From a checkpoint of a small transformer trained on Wikipedia: value embeddings, a smear gate.
Each number is 128 + 24 x the weight over the matrix's rms, rounded and kept within 0 to 255. Layers, rows and columns count from 0. Numbers have three digits each.

# layer 5 MLP down, 256x2048, rms 0.0698, rows 0-50, columns 1792-1919
137076104130109119111137161092160097118155101095043146117116139095101085073151106163109116130094123142122134096092098126116130145144157132139120102151091115143087113104089077096142123138023092124124086116087100071071107131096113123109085121114092105102122113084079111108100117102115146074121100129127110133153126140131132151155092131136061147091125103104105115069145113106130118135115
124096123117107133155143132120122123143181122154138112152093157144149164118151123108121093141161166145149117095143145102118152154136113196152140161142096109079122132117178158129150166136126159146130130150124123143138162167152150117169102126165136120151117108084129122145125119152136098160137169158124112115153135163099148086108138149146079158156137098138100124105164132145190150095140
156148129098158148116129158123106131141134089133125115104096172134112106118137122147107109100094080115155113145115117103137136146142137125107138109108104169144141134111113130134150101165125088124129141153072104117128137118124126155151116118081127117113099141117104151091151151110105126128158130116134134141134129129057158156139147107140097102130117136134098114122122153137171120167135
145105127093119090142131100124133148145120119099152093115132132116123097113128126097120119115137162115099106132103115131127151078177150102098155126098112126128132110159122124100140118108134161092120123134154114137133119112131145138121120132094124105099059135137118121128112129141134120165109135122151088078081117117133134132139121109129118113111124145108128100149142179115092151166131
130138132095127096106134103094159138138131137087194142142132116105154139149113114138137119121152142133128151099113136141110111124142121153139113142154127148095095096135150159116135151113131125155096156119124130142138123140131136107149134155145128137132117121139134116155111100092132137171082117128106126105134123167165144103080105131116102130150106102130159133129198115132118192154165
096138123171180134123133132150129121107088117131132139078139138158127125094099117059150168127069106064101151102149131158142104099091129095092135160105101119120156123130128118096125081143101106134107114165103101137135140126098130128093116114141139168090095140121146131101088111125115080103172154131104112141074122104116117125109150133145091143104155119100169124129106109150106091134116
126126123131160114138144119158147150147135147138124145154149107126107120155140146142114155145104137181109137138150132128121145119135132153146117138180128133119120123125135122089114165113126156140137103097149149076132136169164124119113138136124144122109108110104115091105108122132121149107110103138130109123085091145148105129121121116130082140114105145120131123123161123116114152127161
162142132130140159122097109116138123144159101137128129140104174120163117129133134141146130122129139102096093137106119119106137103116107108127118136115125109114157135115125156128157146144105192116134174111144129158119125120142139128162103087094190087126166143156090118154139121118136115163133109106158122133152126152102159134115081109109142131144135150088081124116115147076117154153104
118123115082161109134153099125131135123093103101157096142104096134121130101116143144089141128143113114092106081095139127139109129176097144154115116117122103166111127133084142133141124137131127099138092099118140127122126096091155155128127147107157134136128125126125121118088066146150100155136103126120140092123153126116155084137099147137129111164108147100123111118100130135106158161134
107100179173119112103117140100132156132139125104122158170139098128128120115147133109108131147074170097109133139139174152124156110150098129103134138099119125118163105159165083106165150132105137147160118150099141156087115140109106146105101114097139115092091162093100115132092124161133133103162120114181088141124104157133132127140123142138101156167127116118135160113160126126127120158119
092100134127121107146093117123129104115147124111149153131124105147104133142145128123155136122129113103148145124164097128094152142099130113128123124163145100123110123117124127124104153125126118135113098125174108131180166116113119139131150129169126127125123122126163102099083127124121136165106101135090153103114122170168160115126124148147090146099150103133132120111162132145132126099130
155139130151079123156126168103139159112140125113118134108165111117144117093151134121098156124179123127122116182121128150123129122096108112164117112163171178162188151161117129112157118180162165090115055145104126119142111115140092159126114101104104115084155111128127147151094157149106100123176174104152146115179153138118121154104128101136116113131146159115090117121106122112130110167128
060140162135156167122100146119167164125122132092117140128114151074159161132148096118114100116121073103080177162130165185140188124157059166125123151112116131065150126116165118151141136115095098098121117134167126128118113139187119148205181116149102160102159127089107113162130101150127118148047147120160130157120076170123109100182152158158077132147115066160121153138112153123159116155127
111146065131106134135113165141113137098093114124171113140134075104163148132143113166118087124123147083113167117134113130151167124193115163126122116099101134174120085136075133148109129126156142132085187129115103137098107148140138111107134133147128170113111157132086121151156133201095109120122146186121139134149106123129148138121101104114152104113153117123126150142114141095112146109154
169131122136144178159124118124129069140127130160131149135143138169116152156111112091125123178129125142149113126115130156133132092121143142123121061092137130156089125139126145083159095136139103124163072119126150123104114144125135099147140124140126133129114124155135124127160154101132127111123121162055145112107097153118147147128194112199131109124141183168128112132090180130117137155120
102132103162109120134123160131076143093108117156152116127093114152105169084093117132122114132129135154162101162117142088127150129122142106120145113089145128145131125144165125134125113132133149123134196117110142139076124132133157131142143117181121147145149114108184119136081123089102131121141157137183092155114137130115082117130140135155149124148121193091132121144086071112120129129110
154126098093132161122135132117091170131122070156150128134117141104126097122150114142100150146105174119153109121113160120111120113132131152094168115097132117165096093104149128139132124151106128098124152118107124123133147127143183156124112116097149131136128134158111151150090133149098144120098123116178099121137170137108191150141094117095146049090143134094081153095126181112117132109110
152118157154127147109138139113114139116115140150137142090113142134116133144113132143141121122124116184117134085121109105121110110137151134147104134131115120140145151135128152139137119077156160114083149110141115098132121128168107142134162129138123139184120180125169132125181132117142114105142123158096129146096095154154104134133119157143096119147121127069177130150141139165127089134137
157164137135144101134150139146136145133140142090124134138101131145141121117154121116156138117155165136101150116078105130200056116145124116145127158142115165131125151126115116082166156107103137131150075117125130106165124146045164139134108123136132141157094116109142092087121135117118144134130141147105101170117139114114083110161141166163133155132163131145165160119120130113100114120146
114172118149133109136117151101122125153162152153100124118143136173172105131125098099138151126082137135114107155169163107130072130116146107141124159126085123126186171145152100117134149130112100153137136119153132122081127081202106089119132092137124103090113165127111141128123145112116129140108147120148116084154118164135141140117125118105111178130103155152107116144169099077080153136147
150085151154166122147235139126121155106135165110174111137136103131208097115166116159159131135160164137111095159194100159083157099114121129146121155126104139157161132154117117129120127144112104162144125115170127132149154110095117111135197142163155101130064112117167109092153099115130159167124120144160153085159086115193080158177119104157110171112124151144151134136127126116121162126135
113111095155104146157091154122108091150111118181126121143175137122119100110112093146124135151101147112106097132131153117136106137107173100174117166094142112141171142101150159137132094154146125111114154100110126094131127104117136099148141101121137118117150127156124130129110132127128137101137150121169151165131141102108151156179156113154165139144148140114101102126119134125089135132108
183158112100158078123115140139117088140147160146171118113132151122132113166111084122117125111104097100088136130147147122161110123116113117102145109074145148099160138130098109140107124176159106088131152119107134113097153143128087126099117119112095134172150159152141128085088115149118059125120118100134157117120102134108119102120166124158168140085109136148184134111193131171146129153104
127142106127131118135130135115128143112119119119120123123126138138122118134143101143102097136127076093090123163111163112089143168165125124108125084141146107163106142113123154124132141168124105130115108070127138100131109091168192115102126127118128141093124131158146125115139114174094155109108165108118130122114097126142168143136153140150168116132121210103134124157120149124131109135136
161133093145125111155098149156107129115169120137110131130116113136146090181133112108188119089107139086120124140098153121087078074122110125095084123142104089135115129167137117125143148122101101073123140139140142155091151134124092110123136095135163088137086149200135103120102154119132171104099104113150152126161139137135147160097149076121164122116108129131150139134128146162163168128152
131119164128130139126101155096125111127131117111127125156112114095128151083131095141154130116127118114169136117155113127094131116150111100135127094160152089140141083125105150130127117164114133105122120131114142157112156135200103162132131116125137137128113136078145149129128103122132111141113160141189105114093161121146129172200135148178113134142123088156129108198186136107137127162106
111122140098095111095190167190135124130102122132135113104111128132128132140135134134131138126118113124094105121086134104124140125126144114131139139134141123125132149144138088128123121105126072105126138126144130145144150129125146116083147120103137131146134125138108149112155135075145158119065145117127125131131136118109096137113110114099144158111103108096162103132116093127155144112117
065136096126133098132109101145153126150141146104095133112124116099096174151133177101126160194140132127111131124103164119093095102137115136130144114163128151107143147128169091128133159108160177151114130186129156123095124168123118122132138122137100147133110177116147104140153147133148125137108084128186096163119142138137142128067135148111143104150152131161114147166116088165124172158147
113132151146123135125131203127091135110160121137132123098106122144098142147112163164147120101141146121112115137174140126112165129148149122122157139134142144121161135131160082134106135144111119127103126129111128122115099146133103166154146118161133118125178155137145119116099109137156120102158139151133102129117171184125135130168103153125140120128150156154163147135136099069107119139148
127160141119112130127099166142162146163135122116117195129152108082150136105092149101147089133127077131133082183118115076123106108129139146115143102128111171134120128070125141157146131087151145134114108180120144147129119096142095127117158114124083095133098144131119137134135162167126092098093168121096154150140091122112166096100132080139076097135103076121101128122135060134154131112154
133155155102125135144153117143139142163140115125110121151144095128158106137102127148126129140103118104137126104149143148119176144110095124091110116116105094069158126156152107171090104165141168103129192143095143136144125123125150135125116126124108117158129169144118161090125100141117135105131129118130149158117100111113126122171144148087114115143129082125117147130104103110121096141137
178087100117125135124080152159080123076114098155111109129081127153069079096160100142118103121080089094120121128140118091101167103094116106101176185163173134145130115134102077161137073149132144107150105115144120164118125089121130091136126146107162139171160103124145116105129085133125123177126155159168114104116121130147091148118061171070132096134163128126135157091133138108157080105078
142094143154158118121109135130090130120151162148135133139126154114174143120124165132116120105118142113106118159138117130107109126098123091142113098144081136144148113121153065095129147120117101100095124101133103134124110120162116204151089148156129125081088109108107144125150113123053115072142119136141138091106122120167136103142130099091144153119101135099092121116125081139126114126109
095147164147143155121094140154102119100102146119132137100131132143151143097092120128124106142169137133098091135167125161154133153110152123092157154143142122151113162112110120142134131083136174107115127137138120122120105172118166098163121114107133161122085144146115110128158087138140138116152090153148094120109132130128175122155181149116115154123102118134120127081152098178126134166183
131151058091137150141082108126132145102149137166123162129117114129135136117144159115139131136118125112082164110133167107121112123069076117145124102078100159143163137102101137158167143151137133144118113125162149121184152125172137117126093104107147120157145156117101152079096145110133143161125142149100101141110102142106158104084139121150128141135119112125127145107145123144113129099126
119101136120103113143109122120142108152157145131114158127103134138125128128158159141122163111122146154126133151144132151185098148106062122083131070150141147138148150122138124111148110180123146095138128144123141070148102147157174140135124123115118130117136152176131140143131107142174139139132155131095130115119123109115114159198063102141140134094115147145148098171125132164124142113114
126171104087141141135159093093126094107087134162125103117118176143153147117126147163105109132162147099129098142141152117154163116151175126082172143119117095112113096119141116124122178105141156091116192160112104174160107121136130124124125121114112140157101130122155102141139108111116144114142155125080125139134121114102106107116096101147183117135141157115126140150122161146157109116201
151079119122090124129155086088112109135113112111131178121137126132090115137132142147174125134142109147198116115098145136100161092090116102103150127157144139171129121151152210130089107073151103164157126119126140128135098134155119131124124123138130127129134136139109150126155149120121128134117154158150142140109118141122095132132099148089118131148111174137130117124140121159056133148137
129135169123149152184112122122122137108122146172168124116076143163139122155147124149106078116142121143161117156088115138149166126134177165128071145073127111139139124173117130121158128116124136115156145098115130168172114119127150125125132159128140119149172086119111188107156167131104143172135136128082147120123130098120106097096115117124136121132150174123118129124075100110117095131075
184131136142134100135112120138208094127077160130123149143135161143080157167081137155128122133172133101140150131131176137111153136116135127116130157151123081125129157110116143115118124129128145124117130118147142137127166094137136102148108077149136112132145119122109149172145128141127143116111085071100134142167118093125160137107107123135141129149140077141131133081109123128138077199106
131108131144123114114109133140111175107115114118150124118149117151145150099097129097136103148154156064066136117107139091121162179138174159139111096139121159156126123132112106152128161102156107111175126114119122105107095175145092095135115152130120120131128119135160104101159130149107108108109141122124144086144115120130156150130130136116137124135137140118150117124099101156128103081176
193142116136138155115087128153095117100154143120132100131121116107095124145135134161090160159105135131120125152130117123130106071154090166109119130137133096163107119135127128138120117073110143129185098123170122138093166124089152101154129100105164126145142124101135123127137131081113154131113123112111141117161117078127134161149139165101164129133181134119102131124080118115157150138113
121124143107161126128142083159107128096163180152126151130116131118121145168073098124128127149130117086130154131136104082123091122138138153125141155124129120142099170192147091154152116052152151118184161138115129162073130143144103104161099114124099113146152085112138090121144135138111110153083147146157152139152091152120104113156127122129111136088141150136134137151117106109147131122151
176175093123161140110094108132133135161124152147123102103119128143145126128117091110118141135111148165126169119157122127158093083050128114134131169150109151093082154127132089111141135166154137150129172124133110128130104143157149111166154142117137114149115143122089144166144189148123127115161122132104107095118168111152144125152151098128195136112159172141148162116121186110147101157188
080137138158109112143139126141139151136103125107155112166135106098105115148122105097140132138142106138088165131144090140093102116128086131105105152091114125125128114080159069102129150146118099165097130124193140117145114115096157146087128146109127101118139147158116099134108104127161158109109126171133112170134112067129146139134130098100090108146123120178127127123181149137122157127107
118130122090105126125149092110119112102142108098082112072092133101120090104134120150135155114139101136123135114103146109063129096122133127101117104087138113084082098125207149145131081124055139123136188119126086116120093148127103156120130124051120139126104146107079094124134096083094111102115109130128119142142118109134131108059104121133147056116155112088137117110157118102111137106155
110132083127097140130114105110147128159164103128147136138121138134105141128106143101144172134112100109173123132136091142108154150122143129091168116179112113139140093098151115142134105102132123146162109118133102104141137103122143155115130117140138089118134108137117106144141157172115113121110127142142176127153123140128112114159133122126132094134109153156090165154133141113111144125089
121134127117129148115138145127164093152147143140119149126122124088116132126122135108090141129139131084174094106149140143149138188139129133128071147105109098092152143141131110112141120157131131138140132147094115133120057132110140115141108113119098118115071166154132140147133135134143161086155147144126121153121108138137138117156106132132119111150104143140093149157117108067134071104133
081134131103103163128111117141110107105128124146141101142089139103090117109114114150146159120158104068083148130144144118151162115139144153114113115106150115123133134168060099137133110081125125173139101133110110126101134125151115154124124112095134101090126071133129109160160136158106150128181122119116164068092103133147135139126124091146128117156152168140126143155093175140110140110130
130168140151157137117176143128111115091119134125112198102136126085140144134154156078167092144163132119132120098129102127157108108144162122144092147128155151149180132105092108104136105145130128143156140178085118108140105081128122112112139116131138122112103152126138105191129123172137125145115110139123108123110149133143106126131122108135116124102124136120125092124123146066087140106117
139130104087113107121154130131150129098148145164127103107123130126134137114114114143130115069146147117099129124131144090160106111124169116112145130135120126099162119139150139097109119108128117149119122145102128168131100115052115125136112119144127157117166174111096129153076153098175112144136132144136111107117139171193125105146150124118148124090117156137077085154130124159123157124133